{
  "n_layer": 15,
  "d_model": 128,
  "n_head": 2,
  "n_kv_head": 2,
  "head_dim": 64,
  "d_mlp": 448,
  "vocab_size": 8192,
  "activation": "geglu",
  "norm": "layernorm",
  "norm_place": "pre",
  "norm_eps": 1e-05,
  "positions": "rope",
  "rope_base": 10000.0,
  "rope_fraction": 0.25,
  "qk_norm": false,
  "attn_scale": 0.125,
  "bias": "all",
  "tie_embeddings": false,
  "parallel_block": true,
  "init": "trunc",
  "init_std_qkv": 0.063,
  "init_std_o": 0.063,
  "init_std_up": 0.063,
  "init_std_down": 0.0,
  "optimizer": "adamw",
  "lr": 0.00266,
  "beta1": 0.95,
  "beta2": 0.99,
  "weight_decay": 0.048,
  "lr_head": 0.0085,
  "grad_clip": 2.0,
  "warmup_steps": 253,
  "schedule": "cos",
  "final_lr_fraction": 0.0,
  "batch_tokens": 32768,
  "seq_len": 512,
  "doc_mask": true,
  "train_tokens": 255500000,
  "steps": 7798,
  "dataset": "wikipedia_en"
}
Each number is 128 + 24 x the weight over the matrix's rms, rounded and kept within 0 to 255. Layers, rows and columns count from 0. Numbers have three digits each.

# layer 3 attention output (transposed), 128x128, rms 0.0968, rows 64-118, columns 0-127
119137157121109090124103078119164125113144136087140114144123116129069175140124134141085131144140144125168133142088151117117089126151089157120147120131154171137030146156122118166137128125104137148176210123119110127115151127160117142138152108162135087159101080116105132101161147183111112121136175127138119134115091143159131145141086140052074139137083163131125108119093147164139110109112
128136109144125143177143163174103143143125100123104138093124123100119099110122145109051111108083136132116176135133108156160123143146179147128147090107121088142136103153146123121156106141131185167105125121147150109169127157124113126142135136119139105154106117144102124113129125161115133118152083119117172141121135130100158124130114144143154106141142093124141101141106174131098188109118
140107173113136111105149115128159142096135129112125153121106095114110105174105101143150154144121126091120066106106114129134119147147139138110138110108101134150132154139098127104059101071105135206135123129152133177113120162148135138103111103140159087124116086142121163146097143122127123134102145113136107136139101150132136145170165136095097134135118182113148169115134101120133097110120
201109155085117139119163135088146137141155118129132107119123087162147126155134140120132113144084092117114037133134121153152057157166152142163127085156164106101099119161109134120163149141159090140120157115131130130132159131150125113130142130118110116161125126130084087117084096130120090125163105091171125110143120109142172108114123131092155126110149152103164154131102193140123088100121
114095168077120159140109122116127100125136122104138170134150148103137115108143131124105148113137154142126158095120169156093105091133137137156163116152128124118076127104129177122146155125131124076106112130158151155118108094109091158134132110135100119067140112173131158094151125130150155121090096118132122145121107154149132146128094157185133138107149108114100118103125126157164088123140
119128148101122158124102128125139092121139093105123132114133156099116140123141158131103135125157134144126144171114188119122124065117125143155132176150141131159114131073121175127153118116138136050126141103137151119115105068074129139135159146091104114139115103117117100119135113148110166120103127114116178116123161140162115118163115151163146148110140135128081146114128110137164113153135
138147114139144161095110167163160152145141107113109123158137096103125104113162177147151160129101163126121148135108154168126144126095119135145144119130092127119126158155120131130137151092166104125145122064123122131182074117042130105088051142079153143192088081122066139113104077116099154113135101123158139128112200123069128096130067139143148149132116158121130154148152151104164141117169
103132165136129169172143098167100141182142150105100125147104149107086124125109052150133122074144065095110144101147112093170089160132142156075115106117148090163143134125136163138110070127157187196149180105124135164125138122117105110142165178099079103152152089109071166145161079147114147070131174098062128163094090143108144214099089155128118123156201118086112092132121149115162139131150
121103136106103104139119127076186137087106155116166168115104095127080148140134132144192129165146160123135097118121156104096104089139146167131164106152138131088107105160138109158072200116153125117110102106131142161093099133154131137120122120169155110104102122141140128105135121167106138142099114112133101122162123104173146110147149140123109116120077122161140133099121148121152106142138
123131142065124125135137124080151133099101103098126152139150126101117136086120134111112151118162137145150199113123167130103134147140126129107150139125118123117149155081148121179139134088122130110151094094144147128138072085068138146112128151103130127111108146135109174144147160106104150101087135082129146140133152123158073127133105145112163142132154108150104132125137121199185139162166
107099165142122183158106140123163133180121133112126131148095115149172106132098110143219130100105146125116078132153125149116124154139126164136113135083143096161142091109121106085121135148156147108086141161132113161137151102129145123143138159192122131159137132127106086138106127132124134117132109145096092165138113130107144141082127133119097101149123160123152101154143182127152172122117
127130145138123165135070125138096103164128168101198102154090144108054135167114089165167110097167125112128119145113110099109093074099106143078117114154152151135129094112136127091077110110139113149210156130130088176112149097144116138096158125184090104083148146122101088133175086127130144090127116126104076124142120139173109175106130127155084155157116137133098156137168160093176098131115
125143115154164112192114146095108136164149137147139105168142149133152131129136116130131072131135121136097170100133109118113096187089131095147112122126100107131138157156148124109127101178133169132120133138112116123147134159166136118133102147155128111165130115157142095160137126147127128083073092097100116133159108099135119159096118126139109091106087156115166139170114179109123176125086
096197098075106105131085119116147119133150117096048131100139110142161085111157115137143138125111129111131131114098113120137163159141161108113115102143129120114152138142118152145129158155121172149151118134122173131164112079086129084105067141156084085095156152169150136097129185104145166106109131106148112135109137137106126163073113148113181181145138103152173065179117144156150135146104
113117061145140144150135132106089144100132131112099141127146158095151128106158158161134125146153124161129191129123114097119162127123099122160130140122094112094097125137113129189188142130114135096098127105102120096197127095129142127117163113089135149162129182132102126150167119078140147121115121127127146111072174111147120134124126142187121152101106088128162103143125157134133134142117
111129098139098133145129126079109131097158168136123158103117124163125136111122148123082105157131127131100103185106146127134117131119142141137127109162143126090164109165126095172131186091159120121110162121091127139147170125140134149106125085122141121119149136128115089124136097101134113174134130123116130141089106088124149086144157146068143160097115130123148110142072156128107144111086
106116140164090164094150137141128119099171071107111128101138119092155115124144155162103126106124155174153087140156142141124142095141107150153154136106112172135150105135118140094157170103149151099126097138122122140149138141140117099135151104097141144159128135123112124112123129126124117141175151180101100086109148151098161104107104143149118153103122101173108124138135105106127138145170
160127151180133115074077115101152143106155121109081140154146138105175087157165157139164142138153151124156172093134127128083117140139099132130130194079149116118124114089177139113082106082157137121150144105151139118094146109162129100127101106156151153141125128057105112135150115123154127117102150132152073089121113097129077115142116164117108104142061188146130197092150103143173106097175
122102189124122150141112090187048122187174154097158109142113155144110086151106080143139110090122145127131125163170114109093083077112122131122112094168155127126098107130111158042129159110148169136167141124131123157145185075185106139128187148128121128109143109090116111137141116150140146117106140124126100108143112191125149182078148141166107164116135120112075119133126147125137143100089
138092170150149114108138129131174155083135078136189160117119108103151146146148123136035152151135135146142126128129098160125127093098116121107172141182123158102128102112104095146102134117119093104144118128158134119118097138137089191122083109128173123150135131152131147127127105132110163125126090126141093144164169093139122090140140148111096145151112163157110151087144119143161077114138
126155150158126186154097172145166150126179117104152101131102119122126122137109173147105117144098145126112100114169101162110138150135162140122138095085125145124188134160111122086105110161100172128165112138114146118159148163107144147128123139148138123157136138083140090140108102140104109125136088120181100099165123128107110142072108106121102120126069170144166144140138172094148149079110
145150117100154123143144134072165118138145102115145129186144137106052105129173136125135082132163122121116138146135200090120111151135137117128124101113104141164117154079098187104138077186105152078135089137154116078125094138090136089085182135121080111144114157117131185161145129111087096104101106096135165133115111163143146144105114131212104146118130130149129159143154138127142145140110
106133162110158112153151119094179129125104110117078167108116133143137144163092098134161162120121138153100148076139164140131108165160141140135133152114143093144131143146103111116087120158112132121097118122126146161097088155106148122134129152094160100147092101133135178184083108107124091106078138137143145156159128107124103082131118097118136138145144154097163193130105129123132082103152
160136117162117158117096138195109159150162080129141107118166126131179118140121131086130122143087154136152087132104144143128109137118087123118129089077154173155123152119130107124123136127094146153094209150115182076142155102147100085115135098178120123141158118129139101109097148190116105122170114143135162134158123151124126116147102112066127061093103113121083107121160095099092173117143
102142095135092150105153107105102109131123114143078118114117099107158079166154087148178127113130155112113089159141110106110127123152125120123110102142128133126133131150135116121142126102135092120130090120127155142122152146137127109111130133120161139094104136158181115110160165108146154159121144137111132146110114136131107140121193116104144158114178137130147112140127113098118120145124
128131172123113150116128113156129116139123156143093131148124087157144121135147094138175116133127126111176109115117122159113120110149143143116074151105108113157123149117139138151123154073101140141125147104153135147121083120107142099125117113169120115117124100156126161112111148140145097136108164105139131139144125128119077162164149133090132154128153138135124106104089116103147123128148
134127122167141079107106105145131175130108126135140106134106158143099131120155163128050089135099111110170115148137108128110158145128119133100155151090130142140135136089151151111093121155118153127148143145125126114129150075117143163146128111142124129147158136127155107124140129155121137154105074116138131132127111123155154152160121123120126084146077147102115129090137125122100130120103
101145123125117097137153089123146126139151171133087180130136099123118111135089076139134145113134156148150094090143141153114085150140108111157144179102137112152136133077108135095083141133133152173100129137115095188118124166153110094128128146146123095125111126110157193150107127098180114118114171164123103132160114134135106100111113130088115124155133190157144114119126078158149104134151
095128157132120127124136084166141143118118135143174159129106132147095125136130095101096117123154118117131134152104145136137125101133177149130148132149140125145153136139106104171124143099152154141113098100172147140095087117119122125108121165097122159117122091115107166121135085161103165129089147095150149171141120139129121158158105151102140086146174109161083154101133109145152148139133
110159103095102145149110148121122129126109118109110169112159110131134151080119173109043090142148110139102185139107153144146114127142114138131144114127166137132152122125147128155159153131158147109152149135088161110153126119128115131132128138082151148137151116100123125144134112119095120103131126124117154140108169128130141120118115178151158136126093100148123126125106154160138149118154
127153133096152070109135109108110121129141147081106162137137117124153133133128091121230130165152150125111153089106161149080113154110124152144140156127139128178149150060142115122102184134152100131154155127112126134112100142122136093108098142125103121104145145116130136112155147103157117107094119128086156119154093153122137139120123114162122127145123144146108127112088104188126125136167
135162090090133104141140091149105137150094126132133160122165144135113143120131096124148108120102097128108121152101142123196102224125126116165126130096090068155089147143108126097133127147134164179116138113119128123158119112140124121142056158144151145140134089167104159136129156138141139109128115098122165136113089121104159108123113109126118168148159138111151089138121161140088174117059
115156134193106094157144135128107122129126109175086121118117107140135125135136072117140130135119094123108079121122106087136183119153141143115124122110114163095144089198111103113124157122088166162074118192104126112150126171135103139109132099165114106127161121131159115122137163110160124186115139158130084099096109123078136139123160110123125139123120134143189088159103130171076145120089
104148162106111086127135138131155100109160087143132141087127117144113106143108109089100135117095119122127092109134125142174118122139173102115131103118121130098185152137100112075101104122114171158119087142156125152105115215172099123142142101118159091151121149080155165161083091122124102113110136156147117154158186143083129102123173099121124141121127166144143196124107090117163078136115
103142136144127142134181155122123123104191135161104171126128150121151117117134131146145123124134141145132129141177121162140127111104133131133131095135081098112139121160132126108112152117133163076075076109141153065139085107104130127133149121139164128156161125119161158132116105151075103176095070128174137129100115132096086131106115145202120118081104143143127137143149170106130137085136
119144149079122166152119110131086085084181117151132132147186155141174126122171138142108154135111136164158108136114103120125110132160106132142092105123163170139068080107139152172179171112123121092150114090122120118177105121131106108115173112132113116144162146128082147132137126165133086169150152163159128110097102143139088140108092091121112178090085070183131102092099100151144089076142
108173113132133099184171128081107126165141129119109132117157105137131123077126171116066132090089129149118108126132141140150113173127177105178128112108112068141177123124109121073129122199129132157129105153134092157157121216149095099151123163138129082115100145119135142121132128058127098106123117120113132146146091140106180103077124113137135122125141132119163121177086171112116172109056
117109092157168115137114118130085099126082144145139124099108189128172134129122158091150116120131122150164179122163135115153166127123109132184163185092112074133099105130142102159164107161116151136070143157137076113140128127138102110124155168145134159149039128134108164094150116117096128066115118129103125105117161099134138101140126104081109101130123124104109118134103125143089149117104
077136101149165147170127156103149111126081116158162157094111130114150198132110156102100130125121125137141132150096120177136170109122136141161170184166116118133129087100128112197146156121172101120080152143116132136125081107104129109145148159118103145149153124164105088105088127149118137134158123162111132148134147114144147091138091155139132147113126085148086103115152148108105156135109
172097149159132157084124102146120167132148139102162111147144130098141112202162139119154106148102144102151106167169119157122150080113098163125109111159086161151115131129136191116152123131150158100158138140158140106078140074136147125140128077168139085127132135133132062086142113179143160148070101128114115095077092125149145164089136122116063121144116137131099129128148101084116116127152
088140116136127173143157149103154076117113115161106123115121165132177095138099167119036169084126132157133133155110095156151179157117139156119118152140120104128165083167132132158147124125098131098105112149150124116106106100101153116157114101112114099079129112133171103098121137119124127155142119163156085140112146109080117118136143135113140158100135127113127157127138131109129136115128
146129096127105212148172124122121116130066176160099111137122124137134130129112101123144102125127113125165165156113086129120178141131146139120083149116114068124172135115142156175178100090132121121122147123159113136101111085095148118138130082165121173111129158123123111144115146086142121118110119076127119128097157102101087148129190101112122138096110111150139118114109159083113155151108
141128143129135066105152132061113089154139138126121155154126171080146099195160141137176123128168156109129108171137199062129111120139124123150118131152123129111103133125102116085110105157133125136169128154126080143143146170146090123059141150154132064172096144093111125137184137120159100099141124148050139151140128179068161124075109133162122140123123164155137132151087118171138141091108
131122169105146121121103101107126128162159132098123134135118172111126161124087130100070113133131148153136145157146147123105134087111086111154166158148166087162129114071144111118143091153167136141115155152148127125096138089138151130141157134133123118143119152096118092094143122150132143084095115125084134138094127139138137104074092160106113107147141115091126151133121140142146144125155
131136144147105118130093147102162125112177163147151128158113138136116139186111119145101134149100138116144071094100124125101080118111118123134143153128116133096098120100118101116112139089141090157153114138109059171111153182157103101100107094174130113135152127104111127108121106160164129079157106197136080098173146133107108109152112147091105150122124208157130134073133119108143091111135
137142110144124111119118110160161134150119139147127131107122133131083100135124106117198148140130110104104114148127104117150131149122170141116115100174117141117148125164104123105068139120117097172158094133120106146093118128157130127143106127142116135131118149159165206103096101142132160144108113123160090120155144138147105129157189114095131138156131171140151145113137090092135125132138
096141152064083133123182148110145123076125125107134171090104142101074113087078120077065179175122132156106106120123188150137072156145134121148148137134137103136164102151134143145116175104150154137099117083124106164153114100130112138136117151112143120103140137103179168147119064150107101133114115101183157151134128135138126065087131101157159188142104137165121133118103127186161106139111
139142085199114141122103167139131110169094090107172094156157128124106148138127145174130101119108102129137099134132102164153102121101112102154101123194140126110156144110130131103115101147142133117156171161099077167111146126136097136159132124149112095151123108149109065144157117115125120098154093130111119096142130105152147120084111110129105139159112162080093123126127171096150134135127
137103149123136105097110129138150119119120090126087131112112117116141113170121102112187141095115133121161101096144147130152137172157132143119144150129131108145133128129157133097060122137125142122105108135140131139095155131164145152173097139141154120155103134144135148153079143128130114122115172153099106139167117135124131132139163124151111122147134120125117161109151094153130124126158
140119091180132095148128138124161168159108131149123138092114103136132136178114104088109100170110129110139100098155124171116090108126124131146170165151143159096108093136147099117099172126157097152094174161117128115114163133175065112143110127186112144114154134152101114067122135145137127117140102141138141098166180157153173113137130129129099111174104126126108120116131167141082116101102
102147096168118118154145165132105129163095133112118118138153133111122153108096155107067102121125133135130160127144133134144172119099088134147182133137130108154111152119148137122136095172143129111097129167120136117145149085111154135179159145150127137163149162153151118124141122137108117107143112128069130130136127129144171096123088123159101110122132126074097115137115173119098171125105
141103099151085195139143161108119136137124113099127100146145130124166107123127196139087178143071176125112138120144135132114124118121126154176141103122114158142181125158136142149171109110186138106143120117156175130145123112122132088131156123136126119139132133130110107113123103119122092090139104131126157106083186126135125130115106112142142118113107093108148140146092156093120164126100
122132062127112107147103120095169139108145129137093142099144123194099143106110161114103111153112110148111118115094124140107127127161158088141169108155127099056163124154129113154077163127120141153124132135098081129135151157171114147116130108150113123127195126122129173150113103107141116119176101132179109133164153101110125118176172136139131131121067140149173116099120128154105125155097
118133105124105143106124103123120161128158112131097131123099130115168139148153135114197109182131105109153147144155104132139172072075124161154126155127138148127106119142132124221149151119187114094131180104126171086103116094142102095135143107154136170191158168118068084116147084148093132128129137123086165088086161138125124102142100158155150048137115132128101127114123161129111141108172
091163105153113125139147156152079136116106126150139128149137166088151128117101104111052134096114134120132163125114123114118164148102153130128139113102152106122144116128167134104145089120167136139124135129118125112137113118126139092137137105110132123148129163136154112107120152127118087098118126148100169158127187128096122103151122129113134111096131122095142144132112107102104159145127
# layer 3 attention value, 128x128, rms 0.0955, rows 65-118, columns 0-127
149138190152101099104120198135137176074150152132156127115152141113069118110140094150114122130127146149102141109096150135137142177091114144111180050142097123087085128102102131125111133144140132124112129115161135126088119134113140181128111115113067107149108098101124129111137129119147141116132103130104088147121132142134085120147113144111166113155113117134133162121191115132075146110098
110115150145150112131102149150179151125132139159138169092138135093128113109120156173131134116130088150147155113114151120104141107144144140128104106124132125132091157087105118196129092129098132172093130141096147114200072119125131141132111141185113144128135120124136090099125135072150145186100090130125145131095112103155110143153107122132108140095114119093128136150129127117160192156095
191132136106121111104085112069165118129127084113173164123126136118130109130137158117121118146142126089097124169144111119141083160127168152082148113146124093132116106096092169179124126119120156141122115159130101119129107126104102151134129128129105119135137148147151092128116114096127132127150111116103156077141097097143111125174152130136095163106180086137217098107129141139137156147103
135113116095097112162150117162125117140134102099100157128126155109167115141117094125110160127096192148089098122126131161085159122120140125119149135117135118129120097129169126123113135126112141129095129110136103086117125124124098135158131112155120081103147124177124138124185115121157147123096103132120143144096068175136112101164085134157138115127085155134113148109133134156131118122161
138117122110132151134131138146100073116135119110102099117083139150154165171140160126118118123090181156095124154116109170119134079169149149151141147095123106108140128140169121091113113103157154147137174141136127076117111132098175120118122133115149089129128099154141131137167121162113118142087135140137150089138112167131116129111109162137128122140111153143135169119128120120147114111153
167131122153116101085084163173125131137200117126140135135124086120135141099133127159136128119110164121139169154064054075192106141126122143127163088128077105096108167116130142088117140058125130142116163119093102112113120138124114133157119121101140104173144119088092107068155126106128127167149104134121130110059180190120133126117136111118133122154133123114152138162117163111145129128152
106114135179084122128152203116183159110156131129082120153132159096074132141092103138103128093111128113095131132113106075139161094163119148107144071103132150134099141155068147162142074147176122113053153088125112131112145110091170158102123128170112125127149139172153131139185120113110110147173140165122104144145093086088110089138129155121115133093151233132087064166154125172146157112105
163122088089112134164127119138171150103137120134158154137094108143151161098135154141140095135170159136153173131176162118103132147109165175133128174174140122114125084146149119150083096143094130124105113112112121133178097124144117113135128137159130128133101059137090129120143130136106145174119108128095121124146114122163175137101123127112139140101113087126127161098067108072129138108137
179119081105093169152160128168113153190134151136083161122139135109117158140138122129146103112121161123133100149138130140140130112144121160109139124094130183070130154146128104105172118101133101112131146106116133117096086150089162107120116121106111106122112141132111135145131116112092151065144114134131137101186110173153096095129118106076122141141116166105117156138099108136138119118184
129093138138137141140043107085147128101138105086137096125115144139184129117084147146145116137133120156138138150147139107130104160158140117099147057160158136154104119086086133104113162148111170127122111133151081137136153067147115161078111129170123152171114118120148171119145105148096187159133119114099145159118171111103186151169157120103176120144117149132113088134151075125147174153169
138128126105122127143146147121136124153161101119140089146054143097171110152108177147124126111104115093097160090154118120120170098181137106120130102120171140139107138136112133120072119129126076166063135107093080112133144135156173100130137145115161147093107149181126152134152126138080142167155142157171115198136138117114159099111115141150144155067136134133071130133080099116211126120104
167151090180121124134133114092103141074122164154154149162131143135166093101154121102129165142148120127117155120133166190114115139104131093169114058137130153107141138143099180125107133124147147145135087099126147150103157126173113143114126134118087130137112128142123099124102115171129129127129150148081099146127148099079141110124103110119150107100117173103114145144113116136154123112137
107123127115089095101134071167191109179119204119097121099145174093143098095154114122149158117141145125125144116107167188125161130112120161108139130135121161133121131119087112142144106118129169141095103103125104124123152163093116134104082144126125133122157155164104149080128117137119191111152133107138094099136120156123141085079115148122130163189124121156089141126200113160126101193166
120119102122111136119188123166096137125132144119133121163137087111117106139149130128126114113210150096141106143109082107152103141132127111120146151087124118124145139162121094098140158110157151147097123095135154089133115127151102161101142105088123112194134113153093171158146160183110136084112104115117118130109135112123087134139095141138136145165115115170164150153105159123121085085142
145118106116121097086070129139151169111113126143139134125115095180135095123106132110119134125165168093133135146146190115127108141110126147129149137114150103139142116124112135153104131126142092126122081123100137111161109122156100182099136141129137119151108134078106120111131150130154138123158130106124128118160108109128117129074163151099142165103142057098197143081082127131098126180114
098112192113168113134162154147156098126118122109147114133140062093137129117115116189136127115110134128141098128081086095123102109132116130128178153164146130136119097124104107091112161094149105097139117115132112126125103159120124123138122167140153130166139112116135126113178108146151094162106138133117111109124120150129106188086157156148128132176088103139141125155122187122094136146162
126150103156138155164081162097111129123144091126090096159125127088116106144163191168143120109146083141149146152140083134114110095131132101124106157116148141104100160111143179088133158094102151145111137137162130090129113130175129124166098130106195147093158143115120166065096096148151119150109147113129160112137107141133103102127152062125124164145062109112135167172081150132077138065197
143081188112110127124164162102121145174173095076123121184099147129171063096089149115107170085110125111107136119126092099116167114157122132149120114149164142155089131111159146140109164139140132147082153115133088101120150122169131110109119138157150121088141138159157126144134075173145106150109128110131121121106143129100115130096128149166142102070141198127101143083159146132126116139085
170138143149175129177129105146129085117139054133130153063099099094159162115158140180138138104110148110143120115096105176121135135175128123112115165143163111083123130088082145175102123130112107092114135132093176132128075127139088089177126140125176138132120148114094080129074146133170153123140108128136181136141160178150130089178145146090151138139133119126124118124109137105176117081096
105109141115106122137070134108110152110121152169181123138126107121154143112117153165150123138129099127124182083122115145165108143150180142129149101140141124121126177071098148116102108116138153155117121122082152168158147138154076150125116151100129152084124146083141129086128092120044139163113097157110135138090157156110138137151123111142138121146136122113128103095123116133093172117133
121134108147110141170168079106145112162151179164176116157127157095114159144141169082130124162127121140097130119147122145104125131147170111108143072119109187176125121136122083106131144101118121155176152111108118080167146153145156150127136139133081161129122141169143144186161164158073117136123126158105136081072076146125097123099105135147120115153165178124097155148123116143139124097180
108112089162137102137111191117139146097122140121105183101128136142129160113171111141156115135095117141137125146140150183112124126117164129157111114136127139117136101115106126104133137116121141167124108115117125158121112063128137132104123128124080111162099135141110119139139128109129109125089163160092194107117163133136133134162073159149098125111202140118154143174130135149124161090133
118182150101149123101123141090095150148136104113136091126135114154134142135134123126132180148116084135120115110127159113137112112113094130099118113171103109134131151108125142145097130132116166148153138187148182076102152128126113112099106150142153118136088137056135152096105118128157144147137142158129099128156072165168110161145150090122142100117062145147130075115118106131140162149129
108111140138094121119168116128117114155124145099151098135128090102136094112140119106121144113121145148168140147150122102120147131150134111131121114135141148110146096126118063183174116127107114097129081128161126111127138124115114134129133127122165145151133087127168093127165143112166159109074131110172117149135135099143132113078074127120110156118133099125138130155180136097099170204137
141079126153127151123125114132120123152145177126114104122115137161098142120129097126138122123127103145118142122186145144151155114117136145143098167155108099108112143113113148106156166134124150134086132116135156138103102128126145096123112113177150145154161123116142123086221158086132150138113094102124146134099102119135097094122085126139124128115118169094110086125129083113149137208177
100170151193105129157102124126100116116114150164111112117098166104121166115138122146110150143123108122139093108134134143081143132122140175121111168117113130164141172101145174118097142135131159125162168107124109104158149093174129137137127121119168100118142148119116135129066133115099142163111113107147115164187126115122114137146137072118135148172113122099139140085124097123119131094117
121105127149133119135163114153148156147126105151060114114157147093169120106131107184146112128097095133152122143132122133139122100111112067174136143164162160136140123155110129067162101110120125164109097111130125137099119071109138137114123123185117163130136147103121168132132171110148130163106140150130137102125079098108140146106143129142118133128111124123117119138151139158111177151118
155163153147115158137129152133129148091185102155136124150087120162098136133118083134119109110090162122163087162160186127121153136108115178149151153105122120130121121139101141169129108127114121112123161093118142116169113127118134092108122143131105140096150111137112119137120121133156163113175119133140131134122146140130088070104119168130119082109149178107102126119145119115140170115138
103155099119084104068108168137107177113133116090120121125100078139120107143130122122132113129124137099091116149098127194137103139126132190113160161112126171097116161159123117098128132112163113130145151139113120160090122159083144147150142134082137122140148125124129122152119152158148147118149150123083117093182098163131100106130156164077118125138133142127154147095071169140082107101139
135198108120122117137167124132140133182106150061099144112115143148135139164132144081139140155111150141108113106138112147126107104090120153205106133127155162093089085160151111082160155097124114145162104138092127107116179112121175129125121096150099131115203154107154177119102130092142170154138113158062155090140109107109142153108113095135135152089132121136071137154119158160128119124174
162144122140123106093126082123090134134137133141142156102188185147090109129115093114130167141154115133159128162061151156112107134092125152130147089136093135136105119119118108120127134131140107121120137094122140093122129101128172140092112138179126127136150120132114156135115145145135151122143148099079080098091139108094095080102157123132153165119155143116151136113186141133135121140082
059100152142153107136127115145121155072072156116130109111120149167065108101160101151133132156180084158109100128165166051140110139103093101106098109168149148120123104129104133181153116136112148128117079133122098143167140151147116151105103144140108137148172119123097126079115117145083138121110133110147086138091153128105158157074143155110106121107124082132150128110176126151120101144120
094114166136117146086094188104130110130116099158136125142125181121119134088134147107134084138098094129137125134093171163119124113131122134191102101186140144121124111113117094130119099131108111157129093142103164170145091146093089175159123147111117163117112180092125096127136107135164103123103104153131155109130146135142131144117133169145108075140168126132128148146154166168148158134093
070067120151100118128147137137136125124154106152156165137127142176114177128152145146130131125154164145112112138154108089135125139102145123124142114146118161117118153099146169107119144122093148142121113054145143128141128163160069128144120157163110115155117089059110140130108128158140117135083082122125153144085145154109096101118117128179140090114159157122183110153140171141104145094159
091119109083160134139166066130113091172136119097149121142180137185085114120143134120130155108091121086133129140165103109138112170120110143131112174127160137108101155131114128113109150130157114150132128098160116114118090167123136139153144131137165119133131166145098134106156137136121115158133123148126136083062075131152055150145107139166127150132106123170148046085106135167085123147158
173126164138108131078110078116137174144079168165166131112150158091139091089155117118124139153123117106124139126108173187133103150121146062169169097127130138140106106118102089109134170157134142130183081092120126147111165089100081187138114140142075111112135150116154150117164157136105147119148133164083123105104139069116125125118143155134151116138157104115118161151162160135081134116096
169109113139169175108180132088123166103131136121140106131153186122135124114144108132116149139188134131187105142132143121115149123125106095163141114098108090104143083148102113109156136133146145152181137118160125123112107077122162111120156106111104143125109129145131179112122169141160121066119108104135140167119170139111130167119107106132113128159064139166133128104116111119097130071115
106128078163172123119118092136142082108120128102120099056098109177128143148135100142129139124144177144128082103138155161142116174138127117123162164166126064135140098180146091098129107120139085142158172113168147148096086118092128133090150146126131110126108115124116128125122158167147150132175137145108135133148194141095172147140149150157152118109120125115128140095109080093150153123110
120139153126129135182181104150166102137083113103164132171119145116131129149115195150099163144094144145141126113127124142107138103159105145087144137145126105135102097100133165132088128112135149143127135107115156100135124128164126134124118114154180115099117113112150098127103094083139102144074111142154132144072114129108132143080154067119116163139115140135130111142120106057133127144177
077083096142188188139091124120163090127102185130106143096124157167152077173153112172137123109082128138148131105162169153151131147100100132096148107132124090140140118099150123130091131161114118120117098117145116180096085140099067142135124125096148141091114109105141141088105151122117164101102159088176180134157180183112125092131112162127132118167127126115169151169117111123116160123115
139074121129116181130144106126120109108116172131104137142128164165077105144111135119129069115142131132149113117151139120134095123147151142094135151147123119143143160103118126130163168135115091162114126124163127140126143107113147138123140099094140134146103150097134122135162136153115153084094085074165128146183152092104123088152099117134142170119141154132112142169075094096122118191160
186115157181131111108157136113183146108136132091179137110140165115182111149149193110130131132146139113131156131086121086137116111193086066140127071136158166139088100156130063141118142087130122119164142132155082126142146134118125171135109122179128129127102190137130192116108176148113119165094130149164115099095096097110157135000086115101119102105161100154124121105129146169111126107150
146158133119097114135084110133133125118163092093122132146085159110170136154123127109100148131127155145163113150082147154103139100159094101168144092096153131149127115114129151111137125084162180158121168105159102123115104102127161148099115102122105126084098144135145168160107118088172096108132131126095165131162158121126149113127176097083142147102133156139129108121105116104087109116117
167150112150159139100104095121169102123166081137119107064131118123202124136102148158140110141126107121129160106115101091132120126120118118168105128197151080152139150142101166138131085106132111167087086152146111127133108139164072126176161126123160176108153130139107147100142124119155113190133113157133147123101107135121137092092134106140118108077119095113095107118101175137138154135091
102151114196129125128173102140165111146133120142117141136131203108105110078115152125135107155108153171134168135147163116124189120114148139146094130135125121170135123116109141169105071145096097120150124141049122130151137108131127081125122153104146184164128113116126134115087118098123145123118097088132124152119150148149100086122120182151085105088132094129085139140120127095152146135076
119090136086088132128153174159135174129170072107089145095121170158137131098128135126150138148103147083130155126121157180119085150111157151153161169154147138132162113105112120092113108147138059154128122071092103116168105110112133157148099113158070132103137102078105128137128070139117115135116131114092168072160132145152080076092156159118113128167153118143163128095107076184120118130097
163163117172150126108124125116136122112104079120120099132114170096150134139149143178115163122104124141087151115095100178149137100144178086121168103171130090129126124125116115120104107134163096109117117165097099144077127133144114096131155131135175085126086174118137108129149162160144117162142120163138113129134139092112156153159125133127102138139153118128104150145116105122181097133125
079124141161140137158086152113135111118125098136099155106136145092116159120148142130132127106124107139123136141103138139092136134168132141146100111183124115143107101143145140150122117148101134096141142116131111141142107116126178111131107136150095117178109153133158155125096083127178096132080167135164130123143150129137162170168115155159117152165102095135102145147133157120106162113147
155170147152127134120133151110114138117142103073102089071099143105146083141148105149132144135175148158102102100136127163115145129124108106134115146191115123128096114133122124159142112140121105123113117179143112130103138096173117100162151144133092154107153102111113125123073135136184137148142088103106133099168098156128174159150138097166153135132118081131153119096146127088118133128095
118144085155105099108102142141096106102096145063113120155116124120138137157122103151117158142138145107099091123073121112122136132164131112131173103161101130166144140156156125090106125139154126131173108138123136117078125080119116120128140146174113122151097119114152159200079109150115119116126137137121132154189147137112148152106135094150157141154131132108116148133118089131110104076077
144134120075087152060121157117166151116150138074109163149128115124138102119130105137126144119141147132128177132121144118129083160164114117133165129110112115127130112119117114158073146079142113152153111125140145096093147113108098118145133144079133111137125097100123087108143050108102133147110105143099111116047126121144120145146140099147133135169102082117165128181100086112105135159186
078128078155128137092099101130130162083163101180096126122150136133147119090118145105128102147185139149075152115139135143128124155121131136125119155150115103140149131155109127139111115111109113131126091153110124171120139137145124122120160144124114115146141152135103147117105145170160132170183076120152124117176131129155145127133136153159128131142110063141126186091101183176120163152100
122176118159088109140169151114174127081104088078113067132074113158093157141103105089116103132192156097131110139140085091139126113127112131120128183125129120142114133158093163141115111080170132124147146162169170091124145147121130108146095107126148125137142136075118134101112125106154112109157146102132134110112116139111115147129142104120151132131138133171195127170098134075089149099156
113165121145137133062107201137145104147100165111136169139103159133102124097129077112129145088113111123149117134097183083155133145130145152162115087148112133101149149184151142117123144101131099148170121126179158123099126116090125111151119105103125149148144141103120137129089156127150119107078151181132117187156158107128103105116137133095175128090103117142129138186120081148124121126111